Each number is 500 + 25 x the weight over its row's rms, rounded and kept within 0 to 999. Layers, rows and columns count from 0. Numbers have three digits each. The size before them is the row's rms in percent of the matrix's.

# layer 6 MLP down (transposed), 320x128, rms 0.123, rows 198-234, columns 0-127
097:480540501436493529548490432543484484501515523506511479468502533523484503483518481487492515532455547495498495531490504468497503495504516505505473494479525518511497527521512446515511448495543485514545478468469482502534564511521499510524519481494519489494492526515530457472485468520525477490489515478507483482474531484501496517540552529566504481476487522498499493533484503539486517513500
101:501532488494509528485483507515518505530485523511492515501513512463506538550469499479472566497472564511480468509495486450491504507469506539510496509525516461473476496519524519504525510506506499475518497511470475515478488491553455500478506468470474470506515494497517455470522498530521422489487518499498463437511499484483462485510491505506535494533513497465504529460510489524504431516516
092:494495514492470529527541535478507470516507534502540472486542539503517552507510535525502518522499479487519522465506532493521475503493544490512549477496522501496472524491494514528493502476497476555508544468464495508532525522510522506491470510485497512457455488510507465483481507514487479514478482526514541470459540444525521495506456509429504527526500516483497500468524537548494505480489
100:477516517505479457491495539507465504538485533494486522540488500510501490525490485503507454552459526515515454508492558505497459489492495460525502492496483488505456494526478497524534513495499515566475512503494472524474525499489528515496506550522489506487470478513526527544501481493479556476484460492488502524453497498512513492497447526567472528507508501522500474506462501498447534526515
091:506500515472527436501474558436506475497498484506476515518521512514499498499491477484544491496498513525529499474548500510503497469498486461527489498515527512495562560481538498498503514498479502483519494468496522487519487514496489494523510482455505530490522430528532556522506547461517542491548476481478511498502459475504482481501524462498504479532484505466491448520518486522519489483483
101:486533532494443500471507533520544517496535477499482522488470488467500477481495482454504503495520488534531486537495520503537525492503548504491456476495486530480537530474473550479467563470481462513514565487499492481478508538473548515512523491447486515504486515492490518498485490488484436528471506498505501490492504485475508505505522461469528518502499547502482511480546498504518522528511
089:491469481521494507499488466539511540523489447529461519500507491515504444507486510512488488531511508558499473529493460455456492507520485439526490502510481503495560493565504485477540517458453493463531525499499469496476502448502473517511502505489508476499519469471499495523520522483529466466497497484511502557533478500487508484503507513500495548543509508503476482500532521522493495489461
108:531505524473522506467563524474507510486521506478494521549506496494444520512481563490530528508437493503486515552475487467483504511496539475463519508511501479500474501519493518485525495491489506532516489490541530516496567483467489471510473469492513472503526528471494515467465514517551505514510513515480563502488501479503502508490540526501485486483483492539498520499522534505454456466480
106:515511525448512484483468525536522447479491547473519505511496458513509554481510470550496482505555519472485495493504523518557491457482528497481484561530506503462482506483505522521504509496541510494478541491502508518473511499470476449556505502521504500508446478510512500521483485454478495535471532511477465534497493500496482488470536494498489530489519489540514509513485485510507485463469
097:448525511501454515498474464466505460513512482476500523530455472530491471483479448468498515474509531539484493506506528509505488475556469489497473542485507556493473500531520455516508533476502481467531504500517473485483453484502538493470521525523493497500510485467508510487506469495504485537497515506497523527471453502470462528466496483530482525534452500504488558508515490531466526498489
097:509566506504505473501518504472509505537507465475550498493534459472495515498529534482517504520485512491541507493514443545485449528474504501470521502471458489547494507450526544508511493474525503488462534547475481530510477493488542538517526500496503500529477479446499520516532509523502541523518536459513537527511520462500507527481457518499518489498533506478493500522504519508478511506479
098:486475524514495481516520504552485509490527456473504488495468479515502462505526493508512483498485506490506461502493512508479508504494490518444520533542501455486499509491529521523494435472485540448499501537524497476549451530521477506481528488571543498481492496496474475505547459474454547487527496512460491508466457487495501486493508487509464513486486505486552485499493507488490472455494
099:527482481496523491523540491465438485533489489488511458528521551522488516446508471496524496533518548496506505491540463494469526494477459503502497493467475556481500523543469521483474507503472515476509500490474496516543471506517498435495545484515498456502485540547483482484512498489517504472520486524490499482476505509481487472475505512454500473496545527464525509496480507532483548501505
092:547516495548528495533484500526490477507472469462484457453484459495498479502453493503463514484517507481525473481489456541503488475489523506504494532494501508466479528469526511473484478458519567516495518520488471519465518504533540484477506449481461468461515504464491505487530536501537487515517533472481464511525479486508538530541495498522521474512478497522548493507506524492513501497536
097:518451505526533534514486480479521488489508480466534472507533509501486507479476514541516473496504513468474492513449489494484543543492507513484508574487533542492496476461493516489518520493483478510500479512469507528541470499512487519500435493551523497526495500472545515482483490522508508515551493495490495488502484483509459516511453480530551536513478526454515472500488501493539498469550
097:474501507518502459506549501479483501492500531506507461490455458510531530496512507555530499483461471458436528517525507512449534556530437487499520466496527514509486507481493475529518485499491507504419519462500503464504507517470491447541519463497508516465514523508502542504489514502505473506511488514477501490528520489503506497472455497510498526506547473507512500515494486503485489494466
099:509514507507524514504510488528537532538508506470489499499500504498473524472502523497483496512472459480502449490507495438499501546513515492518498480497466484497495451531453510512535517508533503505536474513517525514520499412506427496469494514517553462506494545506514489471479495507571495495494523506528502486534506435500513508478506507498490553515536525481492484488522483478499489512518
097:490495580505514464495469504466516497484489520503471522490520470508494479463531527485501493478517533510486513503520545490532500442494463531548512507525478469519519517482498505486462504493465524464523500509509498504493408483507525521517513500523513473479511501501486516509485477482493516541475507522476482503435500503515475474519491512515541465527515467508469516462552538506484450510507
097:482508517519479482502502547488535486507458448509509472507456496475513463531523513512490489521531483490493497478487578521513539500467479516509523559523507472493523487464492548490513511519486516506504477497498477480533499487503493476453528505511479490539497482554520483512505473509475516497552508497481534436520491555501542533521497528502531520484479560526520511497525489512513476506502
088:489491512521487493437483510495531520491481532470519492533457481516522521464497516497496511511501502504445513503511563506556519522530464490503505469506520440461517455531468521501520470500514480528493497504484515507522481496482494498482543526514496501522483512514519529534487481485516506513500478509503538412525500505532473478523506468512527493586494487511505529524491495515539501508526
106:489496497496467455502500489468469477502516490530477517487493521474506555501578466508494469560478509521485558486508502497552514471515475525473489446519495502454489522486480495487525493469515506516504506556482469496541467503479491492487496498444500492552487468522510478512525494469509521486515480472516448505511548507528457508512478493464494506492481481492526478485486508544520484505516
101:473516528513460503465518525469523469516465483503503526526506512503520484480477528465525490472472532493525498495475477458483531536534501525510498471489484508503542512508514536460505480497523505544517491501494554520448515512523489551493512466470510498515503486468473494542543519494516494517492517480463510473449534483494465530492499501517483529493491460512419493539529529497521517486458
105:513517493471514523480474548496494481510445452475508515525483463529496493526536434509479511509517524511533535504495571485536568499516487466515512472524510515484504530494532512521499536478494538514488502483499456474492514508477479470516527501509476562515530499524490464527515496491515485508514517513517535468468480527485506511530485504480491449520435492501512529482487513512502511469495
097:479457509447483528477524464473505492486480521474530507534471509470510483470509480507487497512518530476504510465514491472500475509439501528452489467505494441514494489522437506480496507530479527466475497490502500511543527474505503518476511493468512489496520526556481441524550483557446477494526477486517523503484519516525502518461490535472495501502478504504462525523479509497468511504526
104:527516546510497528496459498485516536456481518534492490520505442510528507484511543514556481517473506502503534499460568512493480496519508514493491509513532501491528456493481541497529552502489505508484495551512479521507493498477466494517532494555501508531506491544458495488480461449474469507496517470524511463486507495476493555517512488488496486512477478486451536521482537505488494519536
096:508502495467475519492508486471543499453489463545545505468515514484508509471458499449501522486527515542529492502516542542511529518498531555494543479533484538496535522483519524524503527478449540500489485543533468496506519461519530464504489522496542485459504471485467551511510481488522517487496486502503502536493472498496541507479512494507453490527490482491484478534521508500544500516495
099:487484488511461483497485518493489452484508539522535487546473486475554487478498555485471509519483488529501504490488533481492527502470510479478481525488495472519473532486500501548485508530503445539453490507535526508493497511482470498549490494501452466548510487500519493483489532484484532489466488483518532459478521466506533506507520464555510538466543492522529497481533457497499496535493
090:486494491552523495527470464506508489460544516534500528513494492493490493480503480487507483438502488432489494497468471493505503548516495500513526514498497513545503470479463462462525466520499488501487538515460477481520530504474454499493500529471477534479479490446503496495529486497523496527464551509521538545488478520524544512547522523474512522502547505495502475532513486542531493505492
097:527486499507532474478489500567452573486509494517500524536460513554537537485471490504520463497509495482522517465486559512491498513507467514463503448478519503520518529470494510504518520513495465491505536529521490487497459499463482501458485461484510539483512488517482515503512536494443526467526511517498492487547522563483528505517490497473505489503501492487484499482462519474483505486516
098:513475460485511487518550465504507532533498494500514503471510553491520472530482556465506512451487503489498526502504512443510469487456554509536515533411456491492488514499499480549477490507458481510477540518501511481503500530534543493495483470460463523495484510515506471487530502506462488481475517497506511488505500459499516509511519508519517490476495489488443473510537499499531521492498
096:462499523516512474448452494500532520493502519470470531470498476531522517473549498458509469506453486511513505522491549485482541511524528527510492492521448470477476528459547469470464515497502490513505509536490475518424513515508463504506494507519476483486523502493510494483500499493494491479517466469508464507453504500510523535508508520489444462485497507458488484523471506531513505527547
091:498502493525534487464500497499501538509490469501482512494493498565499536518525464530533473520505493496467516500522560458556471510501492447507541477530493526484521477518484537468478498502426532555519498552516503509519527515504488502476480502479501517469519522555501511495504505487499522541509469512550488504481502488534533479501516484485542508499457500518543501504525483487486467491502
101:517510547504560450502456459551526500467437481522488499468481480484522484518513466498502531505518493522503503463488497516500502515507477492482459519494518485477516481476518465514464468506526522490504489503510541486499533530509495542442518529516493509483532488512521482515458509451464452504488522479504529477482508541493472480504495482485507481462455440488526516520496487496545492503482
096:510447523533494506522527512497515496500491467495518477550492515495497528484470525492526475543466497545466470455484537469497489496479453457487488493503493501488491493552480489503463506516456531539499501475490476469508500524511493513509498486490514476528515521566508533524498510446428497493489527505515489455537454497487471517482486509512538520504527475522468493488536534489522520532515
098:491520495505541490490513494524491524468492440532499502489517473479477503509490464508478508517460516493518535522496487530537554496514468463485466518511482508516514488509476544501536482494487497487497537452548523506476480549501532469535491494517518466494459503521523457502476454505477549440519498490491528483514554528508522520512474509497551513491491483498476448503509482461460516513489
106:487526489541526483476501548530482494509508524506492434509528509491478516523510513501511496467510519547496492530499534534480477488551506493512495517440495517501465501476529498507499507503498478488537446530515489512485497469512475506516502511490509494563518450508504507496517514492485517486543474510528492495479471537512494458510509491505464463549496490576505465434494471484527477511455
093:484501482479468478500509458499481520480478493505498436459504473496536508566500523474524546513518500494503492489512528468510487501517480434493510495508496508498545499468502484495479491505500543486524482488498527554515522488519479459481498506490544534511464499504463514508528506538515564498518511524494512502471515508530509472523506552454432494488470528492521447510531520527519483500497
# layer 6 MLP gate, 320x128, rms 0.107, rows 199-234, columns 0-127
103:505493511488477510487499494509463547512533571473513506490481479485479499511480461522457500496527521476492483504530500529481464500502499506466503515539510474508516498516498486495514513503488464512495512489531531526486472487480450504479524504506493513539518511487487561467475554491501481468559592503515510528523500422520478484463477501486497470503515472485520517470488485487491477504542
091:526515488471525508486455533500555493508516478438517490471488483517497502530473478499537489520499498539493482504497461503506479501526482482460489476502537487514485500493537467488481530477513536481518472510527497485482506482509484533459510449527505531514516478443522504507495462491489519497510486521481484488507478518522462506465522500557500513514468492525580463537490482516526544440506
102:496505456540494536478462475486487512475500529476521535503526494530521519469564510518491508546495485486483486524499459499484506535513508494484494500478523489528522489484545459519496470484507508488483463556552534437494500489515494524492503529490466512495518560481521475478497503482554520498467555484495497499513480479521464542471503493469486475465502507483450502486455494509517492534496
091:514520482464492472487459542505492493477476523521477514542508530550537533470498443521542465499497481482504538498531487498484500519494503508524473495473503525494520483486492499481553507505491521511491489500517540509507470503488539475503530481533523539521499530465513478498501456504537547497554521488468463474513514504456494515422497507460517521504491512489537490460494508475479517454480
107:520495501477501511466476462494500490537497498487489548499476491481491511520460519477534452540474510513432466514503470532534494537499489521489499446477504475468482505530562492478491487493498501519494494533494506488513557482520478522522511499479492459507497473488509508453509520461527516450528459497536496507497478458486447460475491526465490490483540542475484491455494505525503490501509
088:562547486521514490508499538488465500494519442499478472518469496536505523525497470512519510461469476477537477520535487470496538523509464524513548501476467521533512534477495486486526529478517525496503488465515486460473513502533548538517506476501477499526455541500505495475503441503456523523521474523482497481448488469503509491509485476507525507479488458476529505495503491468533476501509
109:502502517496506492540528498533492467516498460462508506490482526557456490483456517485493517522502499506492494485523449516502500503497496568537516466514525495500473488482500485489471476490482511470500441489478498509506499476520481504442591505519512494470531500493527520491490511497529477491548500453474445514484461517466518518475502523505460486499477492486474476516474486525537476467524
101:477480516458565540524514497534489481486505442470518488485491533481495487443524473472494491516513525474493484472479478520513503484508478500513510512470476520512489476490554473499467471481497529500485487513480510504502545476496468480481547497523447484468528479492507498461515469503518495507489453449502497552495434546491509492459469517511500489505471525502500488500477497551536524490508
093:547539517544502500494471501485505499537495507476487507522484511526476521460482493497531475484480492516480476507544475488511483531575498488469491497505564507480523480495490447489465540490499533498497502560506487476492452470475514515472510496519500499481509534445491505494520524455553515521512518476515515537523460488463492476484514499482469499436449491496488525493512503526498500489490
098:532483455515508479529533521502481465486521501514480500546519530503469478501498547476474520492457499492497471515495461528473500556489505475503516490516515480528424502480522512492509519505485498445509533497526511487507490466509505547495458516472497471500462557500497533513463541487538513506504548494506535513466485518489492506457497561490477529473505492513525495520540472461498489505521
097:525491505519509533530508451505486534476500477511503492537515553525554547480479542509450495533491552559463467510484484510503489494479480486542492526529534532488506490497480465504498521507478418487471490482468486489465489473499527484492495457477497490510493514503510505484488485508510486493474464525527533521505535477508505475483513487527526503540470514451484518535518501520511466481473
101:506484465467468557500439507547481500490494469509498509488485498498528459489517486475503470497504491503465507474497477481558545558515512543476432514429482509508517481508508469527483542485512490468495524526523491509516551488526516496534457492511493524485520505502536501481522492497519482459505478463527479506479453514533472518502519487496493507494517486499479488519548495485542498511512
092:539526511511504512507514528511456461514508484456493570465498458506512478470502507511529490448522525464509447507511504528476507443500509527486465488521515497460484515505528496492504480483525527524522525545482474469467468484481520531534509472493497475478521500495482519514533497499512501483509543489508465562483486471516530560479491499517559495538492498511525513509468470501524504494482
097:513443467502497493516481510518467454487550521511570486492542547504517482526476506504482465522541484477483526508466463473512480484485459487512518463493504539553509463499522511467527543483482445491492518478466508540481507498449459516492478474473509510505523473498506490475490497488498474470498486471517443513532513516480491505485521498519515513484533500522517481470518542493491525479499
098:514547483548519497515483488535483502535514471488477495497471489505482543497490477525483513489503554512519492497494485479525528500497521523513518461508477508480501462581493472483502529477512488504538526522487541478443493494473482532546481501510477506503487494492563495470500505493485426475536527516458532531464516508505504494513480435530483506503503495504455536504516488529521505491512
095:500463485506525468443460459473527527544509549468494494481459522483452507462555492485511532527529477502537480477476498503484488507522475525512494469509509496456463507515492463509477527531466478507523468501535497504492489505524474524475465496499480500502511522510491489467495508463504495510497523539460502478516494518492519491459528509449486519430499442486502509517537506466496522500477
097:512491526471492480472494492499539501477479496526470494485532528496511559479512464513534507512495473484498475483510501482485468487531491505552502544479523471492480499530536476522482539476486510465462481504499516507486470494489556491527489511527433479542510501539536481490482505486523501508522473464438492509504459523471509531435509469488511512519545515510522503493474508491467546475465
094:479549511499500524534517486473480495525545521476519544485542503501481506508463460493483494459507522513527484495480482480458483474495512505551490484530528492528504404513492508454523534442512483518457502502509506496487487479513504496491498538456509504493455483456487531481471550458487481530509509497475506538527516483529476478513528503514469513517495497516470524482493496521470509469490
087:483458508531504478489501499442504504516498514503467478517469493491479515499486507490486527516500549509543494539498517522524497490514529489469470447506517489518424481476496524494493509470508467497504438487495503520506502471543479501459534514525506485526465474419545512500518463476485497485535476505486546497488516506454488476532495473526501508519492541529526501489482495489468454474479
116:486465493506465525498498483517492460515558504482526554481493517475505480505457513494513498490481519473498484502512479517503497531487482496497473486493517490508496486543473480514485530498499467474471448541495535518508462484495491497450493456482495538466453540482502499515495561528476498509513446457466489530553536497505456563527478469518507478494499476521481521509525523532493527485499
102:534500508508477526516489524487485468484561485522481491522544516463474512500536503502471495533527515554499522460513485497489459539503516526534517490542497562502463441478504503507528508493508541526474512507445479483504492495509530509480522511481489481489532550462504530458507522506552510476506519479497530520463506502492477503509468525513516484488430493511509510552487478512515486502498
106:495496479467475528529498486483548513546500514438528492524502517536481507488501497475528487485515498511486485441495490492500494535505461498481448501504501528465499471534450442476544490498492474468497506491495501523481523508511512476550502516530473498517481490465526483529512457495533456467554519508506509536498478481466475488488518502541478490508491509481489509542477530518554506449505
098:489559494542518472495487521519517521558489480495541514496534456524518523493470527483493485471483468578517468493476480472486503485539493494492500499510463484533542534515563489520490489476531533505523496527554471444483480469524533525513469518502461483483498483471507527485468522505497489486503498481467515510507456490484537514513483477528532515512470489484491494495529511494517486535499
104:504557512513533542530486533495528505534506528490512505467484485512488484535493453532517510510545515517479518520482508494551506473501469532501499526504470530519513517458539501437520524483524523550472486510527466471484508497511456474488522502526491526491479498497476523491520559446521516462532520507493470490485525493512508492482502511515489474527519465492502510463480515535478512458557
099:513493479521491495538500468505529472504537511502456486535501535513472456490508473487494462514497505486471494460484490527498507526538499510527485503561507489512462465502496503487463503524488499440457492476444508544509454503462504488496511518508524533501494504498529481523457465536531475507526470467507512508527515498486481536508493443467505562478495505545455481517484506489513497482459
100:493535504485527558472519500472504521524496469480480486473473511520480503510498488505517486485492531531535464466534472506459473513539458501531491491506496463426492479510511512461499513467457526484490473526486499435506480491548501496477474508500526489484465500470499480520494454542485495526484540491472458493482470517478464522483489543464528532472498502502459491512480498489526509457508
090:478499496521501484489467473558509498529486512509521486531501496524465513479544483508517500510507497517501496470513510500518465495523511590507494526520508476505509492477550508493494493504526490513487493540467491495534502438506481521489466488437490480496459572488523501512511505522559526475470550499519494461511494530471511504478499444505516490540511510532510493497521482500529468540528
101:516501523515483490494476498514537513523465501499533488502491472533473539453508480478534520449528446477542509468494477537538487528520492517482520486455493516467511483555559492498479515525491503481494491504500547522513496483482523486556470504517521487536450450461469508494499478515504483512520494501496479520534468515445481484492535506477527497479457496507526509485492489475526539473510
096:507549539541510513489465513510512515513496486497470511512508463499482483513507478516485499508534490495497459520496498484493490520526459493503450475523498467511535529529524497525485547485504544492526503506586528499491510466487449489482487482493492475477515544456495502461517500435511524490501505485504522527496549526474508530488520434501466494507493467518491485509453452480479472478500
104:535501508518471456536513466467492473501487479487511501521501538542484532559533480477475482489494497490496484506478485514519459485507465481509526498487536506490567491514521471495518501483533509483509492500544521512468529478509545533507480524453490531515484510529499502465506455489501476518495525515493538521465524473488530530476569481488503514481491443490492548492499476484454520478533
093:479445484536456456540499501549513469549513469507496487497497484455489486536474497537508502521505515486480518524501488492498495454519465495497468483524506482484466490507570496489460553503508504492541511533549546473485494505474547522497520544517523505524487475523510494486541499465500489505552518516505546506465515536473477491518527478501505509506501493485467517498486482505514487549502
099:488455481516486481471498507453498480478503494485484511522458499499543519514533504483510527491479496497485496489469500463515499451489502485466491471512504481476476513471491430493499535473495472517487468517534434444519509536467510480485499497513521453514506510521522481544522471503529531513478521459484549528461499487455513513452495482474522473501487489520470561487475487533526485501496
108:497480504477460462493540470475500540511521502477523472510525514492503484483432496463507476498477487505471503485508496508444526462524440512516532455471518507490534478498481489467500505469531542467523503501493518496483496514526483526538490502465477454467531497486537489503493515526525482530510491485488496494490482520499523477532548472539459502488515455515504501512527528518530546475561
095:511499533505502504491503466493495509530540489481505526522478533494491501498537523475493457489511508522468479448491470474500487489495494553468472447466531482465498500484520499507484492486507524467516453529491506429528512497512482555478526534522474487511538521467483496498533503519506485476506540500531539534497480459501497484516521483475479461474463452491512489532514464480556539518498
112:460485498539524536502484516523516473537508469503509516522492482483511514510459472460500527485532490538439484516507460486531550460483478457543472487489456510505523498519554481479525548487497497451503525540515455493513464451512470501491455485464509482513511490499529509473536480488525495513529529480504512493539490466478497499484542514487522509496522456518505495478534481506515488500512
093:525488493477469506515478516520506479485507501443499489479506550495491505439480492501481481525457513524491497490498483502524478526515477519468494413486480500477513495514500488446487539494496491483513513545507536513467502487501490483520508494516514460491457497468506499515534487451514491515482529483497481472500533518463498531506510473549480485466508497514493455504528523452529558435471
# layer 6 MLP up, 320x128, rms 0.11, rows 199-234, columns 0-127
099:483520498511484448531529475471518493488466536510494493535553500501501498454554440506505522488465510489544505494527478506467476511510506511459507529504516506544505502501482497451534489496518486510499492454465512528543542474477522496528504461496537507465516451498483525475510495504494495494510471470477498533469509522476512513483499506471496514426479503530478489492528456470466467513488
096:555531522488551499465503571475566519494476486474482509469475501507510508518509508501551491488505481521533504522522479493496493491502475478461511464514522476486486526493508474497500523486511528484516497494494485480509498526511468508463532480548524535510506515475507476518475486490480529546526476506508506466481445500543473500463519517507469479481493508521544434477470550502525518467521
103:534516484517511539497462470474496488469512507501493507494527455497504486499526501513486518510483512472511437516494478450495502555506518480478443478472521463475497494478493485501535451493466523483435522485509515490515476500509520488497505492471518538546524544469546457482504497512530533553483534503481538494517459468536502465455508494509492481507491511491505453501486525499471478482487
092:483479528548529479489479532542496503523505492519524476493474471467505457508526487471464524505492513513504519476479503514528468511505506532452515487528527466470553523506425510473515497541480531540448523514509525489512528506490503496513508485504510492513491496512492493530501461437467493501499511470485533507483504488490502466481506530456472496454548467493450481513495525486460506540472
103:499469485559474536497485499488463491475471527518472495527541540486512499532509490523491492546483515462536513533525496526477491489511432534468538505493470518529482512514484494462499497494459500506505456484509555502509502422509495486479550484507506494496513527501509523485496533497517523465504511503485512513502515499509456526521481497500492504474504501514528514563531469484500429486474
087:486501516514533511510486524497505517481475505502503436486488459458493494526496473502480559529492560470443528487500535533543469476484543530483533520470464501463479465515489488515491464556491489517498490526482492465534500527536502486482467515495533474496535522541466507513447516478480508485473524459501474517519524543509517518491508513470504495502508509502500518494491506465507457502468
109:481511528527494527492497579535461460461499489495503493445450473525481532505509457510539506441499514484483498479459530476494523496450493496528527467489520477482491504516504520509474474481498504516554500516518478504502518522525476495485492502517525481512495502538515511488533477443470454495461529494481475528509462501492468497476496495524496442476526494529475457509511491503533517493501
102:482519487522497480431473466476494522500465510513543469495526520483478469531551490504472480467505556480455511541483497480497534533480481487527496521506543506488505507500530500493514502499514452509482477514473487529506517495501522495478499486441494518519496517508526505479496523511529431487524522483523533536572510531460464515537489479493513529467499482479521480514508495450479498510493
101:452474495470490515491474476510500460524522494495525502516498472500516462563462458466492480478492508508537524503505508493491465467477482522524492499500493523509505510499549509472536483475504499443489484450552518511513538463530497500519480497476479506526523475532507528484488483519508479463545506516446509467467509500509488545478493472528494512564522480524499518519509466448495506454497
093:507487483518520493449487479522503511505475550520490516472485497497513478464490482484493528510484506526489522477520489479515522460535499501500513503505534464438534470499535511507513489509472439561473502453529457458535493501509472471542536513497492514535521531534508505512473500522509458480537458480490519482473470513451513451521502495483491506500523541481488500482508498529530512505446
096:522521517487541521494539536497512509504537524534477512496491488474508512454463514515475465479470546512533475501500511498488480501488480489518534492478483505510490484522542499474530504498525490519462507494531470528466486463468507518487474527432508506495487529489480533479441498495520565470479523495536486484541543529515502472494513520494474456487533518500477448505477468464533470524494
095:487539501529478482483484500507543522493509505550525519489487447506516495501529485543498510515534482479519445514523514479515501541467489465458490532529485514500466510480501465528523525487504473524470509536502468525520503521530529472498502476519560558541497470461466503505538505490543578499489519503481487509539531484496464504503525514477484500488487507480506549502500479495481498472490
093:524478470499476526493489463489507517478528474499492455480507512481505528492459474491457514536438494509485451459509505485499486511503488500533510448437479518505517454502498475526464495477502456464493489459493512480496536526515491471491499505497522540492467499506503483483471482462501473496491463520479540463538492479506474506491491511493412483450471483520483511492532495509484479490526
095:532518499478453454515501485523532503518536562491487511495509506540481519524554505515447483547499482518523500495476465507489452510478487513516501459509487493553494469511460513528525524503443496484467501488509492505466488481461503495513478533473517497453486502500506524497488542494490486466527490491510565479532523465473505515503512510478515508495466496472516522466478550531506511504451
100:492501484475510516497488517501523507541513500545486496470480475491467512480531507532537481507477497487514460527554489471508466523506530510496541507506542545462488518526491505497490463516488521495504519476518499539508499521520464503530543488494513523496486491480510542485462496517528512495464486507468518489474526525496517481501511508467428526536581480434506538471518463477534515487493
098:465507484503511521530502497453492465521476510453465510507500486518493477482495525517485527454453512552477521506516508546537518482523470454516498523481495551475539476525486458487487527512501491503471516536515505499489496527516545471502502498512510520457474479450496483467496466474513505452504436515494502518465509512492471498540516508488524439520481497464498500527514494561498500507492
095:500487496521480464471474482484546463513491510529504515484494488521550545539512523505500525527561469502524485506489505491557475535527482438519503482511504494507438501527503496480539482514538517492469492505515498485460500509487466538515521555485522504497545519502493491516475508493514467468481522491520520508563527479535512490531478470481535499469535524508499513453492489472533514512514
098:508485532436491506495556473465483488511509498503506499510558513516516543520475447505484510474506508499527508530481494531450503469486523478542510496495510516518508479530493537469472522498524519539464509447501509525509480526491505503522493537467551512484467513494450562494483532517494490524526505510482536535519507505533503506494516504461464537496500505532481492496515506510444508452473
085:470516522484497451519455496441496461521504447479512525483518507502498527487471480502479513479508470484459472498491515543497508496525464526501519444503539517508495488475531500427491515500494505483524496483528509491509555477509536486483513490510495502507474497472535528441488493486479471512478502464491510488465520470515525511541508463519488497505544513446490477517535510494517477495432
108:472491523481523511499479512499462484557457555490473478468483515475512463518468499456471524462512509559481532475495513501464506485530487507543536477525504461538527508518509522489494499524502516496497470518539515541437504500523517499499504562533487467497537484500518517475476491485489422501481489507516480541489523457528490491526491511493530521497502532488506490494499478497516481479487
100:482446505522524507505482468535498509536538487500505488511483529482462466494490507526511506514495482499516495535536490530528537482489504482479495492547530508511476508554493505543493491519480517463475471491516494510515532477494487523534498498568523538485497498498523465511451450526480452499541495545472487516545474507545488540516482490500507508503472502458470501512509521465486531479439
107:503491472463508517470492460456515503512490549464496472504536520512475528507498486463500497533511511529502543496505491467511511530496505505477519511468503508419472486500475523518492467477495497462495514484469515515571484537519454478510541474525505456518527556493513549506514528520503503491541460487493540515513482459493473505510505528479473438486519505499505512535506475489508495492526
095:495474480522498485540495505502525505466493529552502490465568499505485514465534467529479533505483461542515479509453504505500497490534500477504456539476475509506463515506519537534496478512498483482501521471535538494454513551478491496524468501464499527518487470484485537490460464519497487504487531492491490535522522504465484463514505452557477478544516503494533467474480489511516504518476
099:466474476482561533492502472523509525509519485474463476531534516524438509543494484516436513479475527526502485489511480498544536478507496517494481483483512494478523505532495495459503483506480504485481511487500483489467534504512515487483502517514502492495503525501531507508525484481537450464478484526515497476534535524473462501510516493470502487478532484474596510507526536485488548456519
094:518523497497546516461533518494457483488507513458478542500487485510483460502539523504463471522466428462505513481489494506509495534491515461488499506531532495488478502544433507491511490535533486517518480461489466507486502527457489523474515546505448502496492516501488498509510503533491484520492461543506467479452493510506465520498495520486475498502517507519453537481515500538438500513486
101:487528509532533542468511530500475523488441480510488502510519483550435498524508501503520521514490542539517493487509474524516459477501498483520492503530481457489447498516535523528486483509509515514461484523507477476536464509501515477463480514495524465493463511490512509534538450511485496516464534465489457507482462495511483517523522524454483520491513512525468511480435478501515539510512
087:513482520482502512514500507564430452503529496495463497493487504487512496481487503463484500534505522574490532514589476520502486486480512506500522472490494500479515540477511509490510465521516536516505517459525486507504474492521499468528481498512476474492538514481505488493479520482476513494532496480483469493504491498559510534514514563501504539507497490435502534473510464505495483537467
097:490474491496510459431456502459524498504494511482473485485507488486507535480474573529553548539468479523517508509486524505509493530511485529485495505532466554492549493511511491518516523508460503468484502528517474459489497532467516510534524507525527475480535527489511515521518534479507487478476464525494509542493507453489515504477474492520498485511480507543512507489560538520484477507495
100:500551516509467518537533470527471517497482505535514464518522547470544499499547484493496473528463495435487494499469500479477498506478475476499517525480488464500504528497479505495448443524538530519509496525523527537500502504516509480518498484560475524535515521493477474428524500504501506502534444504491504491499486505511535479513490473486484493485483521492475494520483564501470487531487
099:490483464522480487510505530494487496504517477514474537498455490541487505532462493465436482542481503469502473480479504524512455503514520518514486501474508501466505477505536485473525532497501497540492474495538487515476582502499551503486465529514506531520470460531466498498505499517529490538494496515503537513518532482488505508505507487511482543504510503507499481540568441521476467464483
088:497524501483477536501518513532496422507523487478512530502513520503497494490483562483497506529507588486516536500535479563492512508467537486521460490494516503505516460454514495492482522516516502523478489445486489493501459479506528531491525514513486469509560454472484517473522494533501526503516500492476484460547508502495506517532490488514502514515497479497522461485504497492507544544480
098:480549489481493486495517479495485467494526467543470495555478525486530518538502434505494479474518470465491518489471465520489461480488478482486505521513484513514496494528532470490435499481493478510467508494483543538508522491480514492544522468525533534519487488448483521458521473501537524493547465479496518471496505522490508509492533512476480513484512512517517534445549465500502503481475
094:443506502527472502532487470469464511492513534497510515508552490501476499501461493477491557508517497523542518542507520479515482517553488520483488499515494489596472540508526517491524505501501494506512492545499483505528493454493500507495512546489494562488441475517475501482483521491485519505531483489505502517472518463535500473507505477472449475480512511507499515536486482536512452510506
104:499508524447498529450513506547464537501489464518474464482486496485498471509501494477447477470559492523498498501490490537453556493481504501507477485500526501469551523474515530498464445500508542498489482481492513496484500518527510497481485526512506510551482504491507479492526495542511472492507534513527516482496501484502494474548439500459485493506504483457484470507521523469531517556525
104:481512493460498527536521498544500462545514553490501480469492487501478475490442555483508533484502526487487538455533501444504481510516535493494515485445482487481516496457550483489523518487556487463504549536458501490496452558493472449502482517507486474490513507515472480492496498505510530521521494505499506502506486487556516496540514502525484512490487492482495518498486502510468531494497
096:529485503506468473447434506493535484477446544465487481478472541483511506509500496488484467546460518477498496500509515496530505517494485484415504487519482510491513527483442515472505499510517513483532488533533526528471512506502509491513511499499521489485432520486493506556558482470492505501469532521514502459508492496478491518535526511511469507507506526470510470504530508465514530480502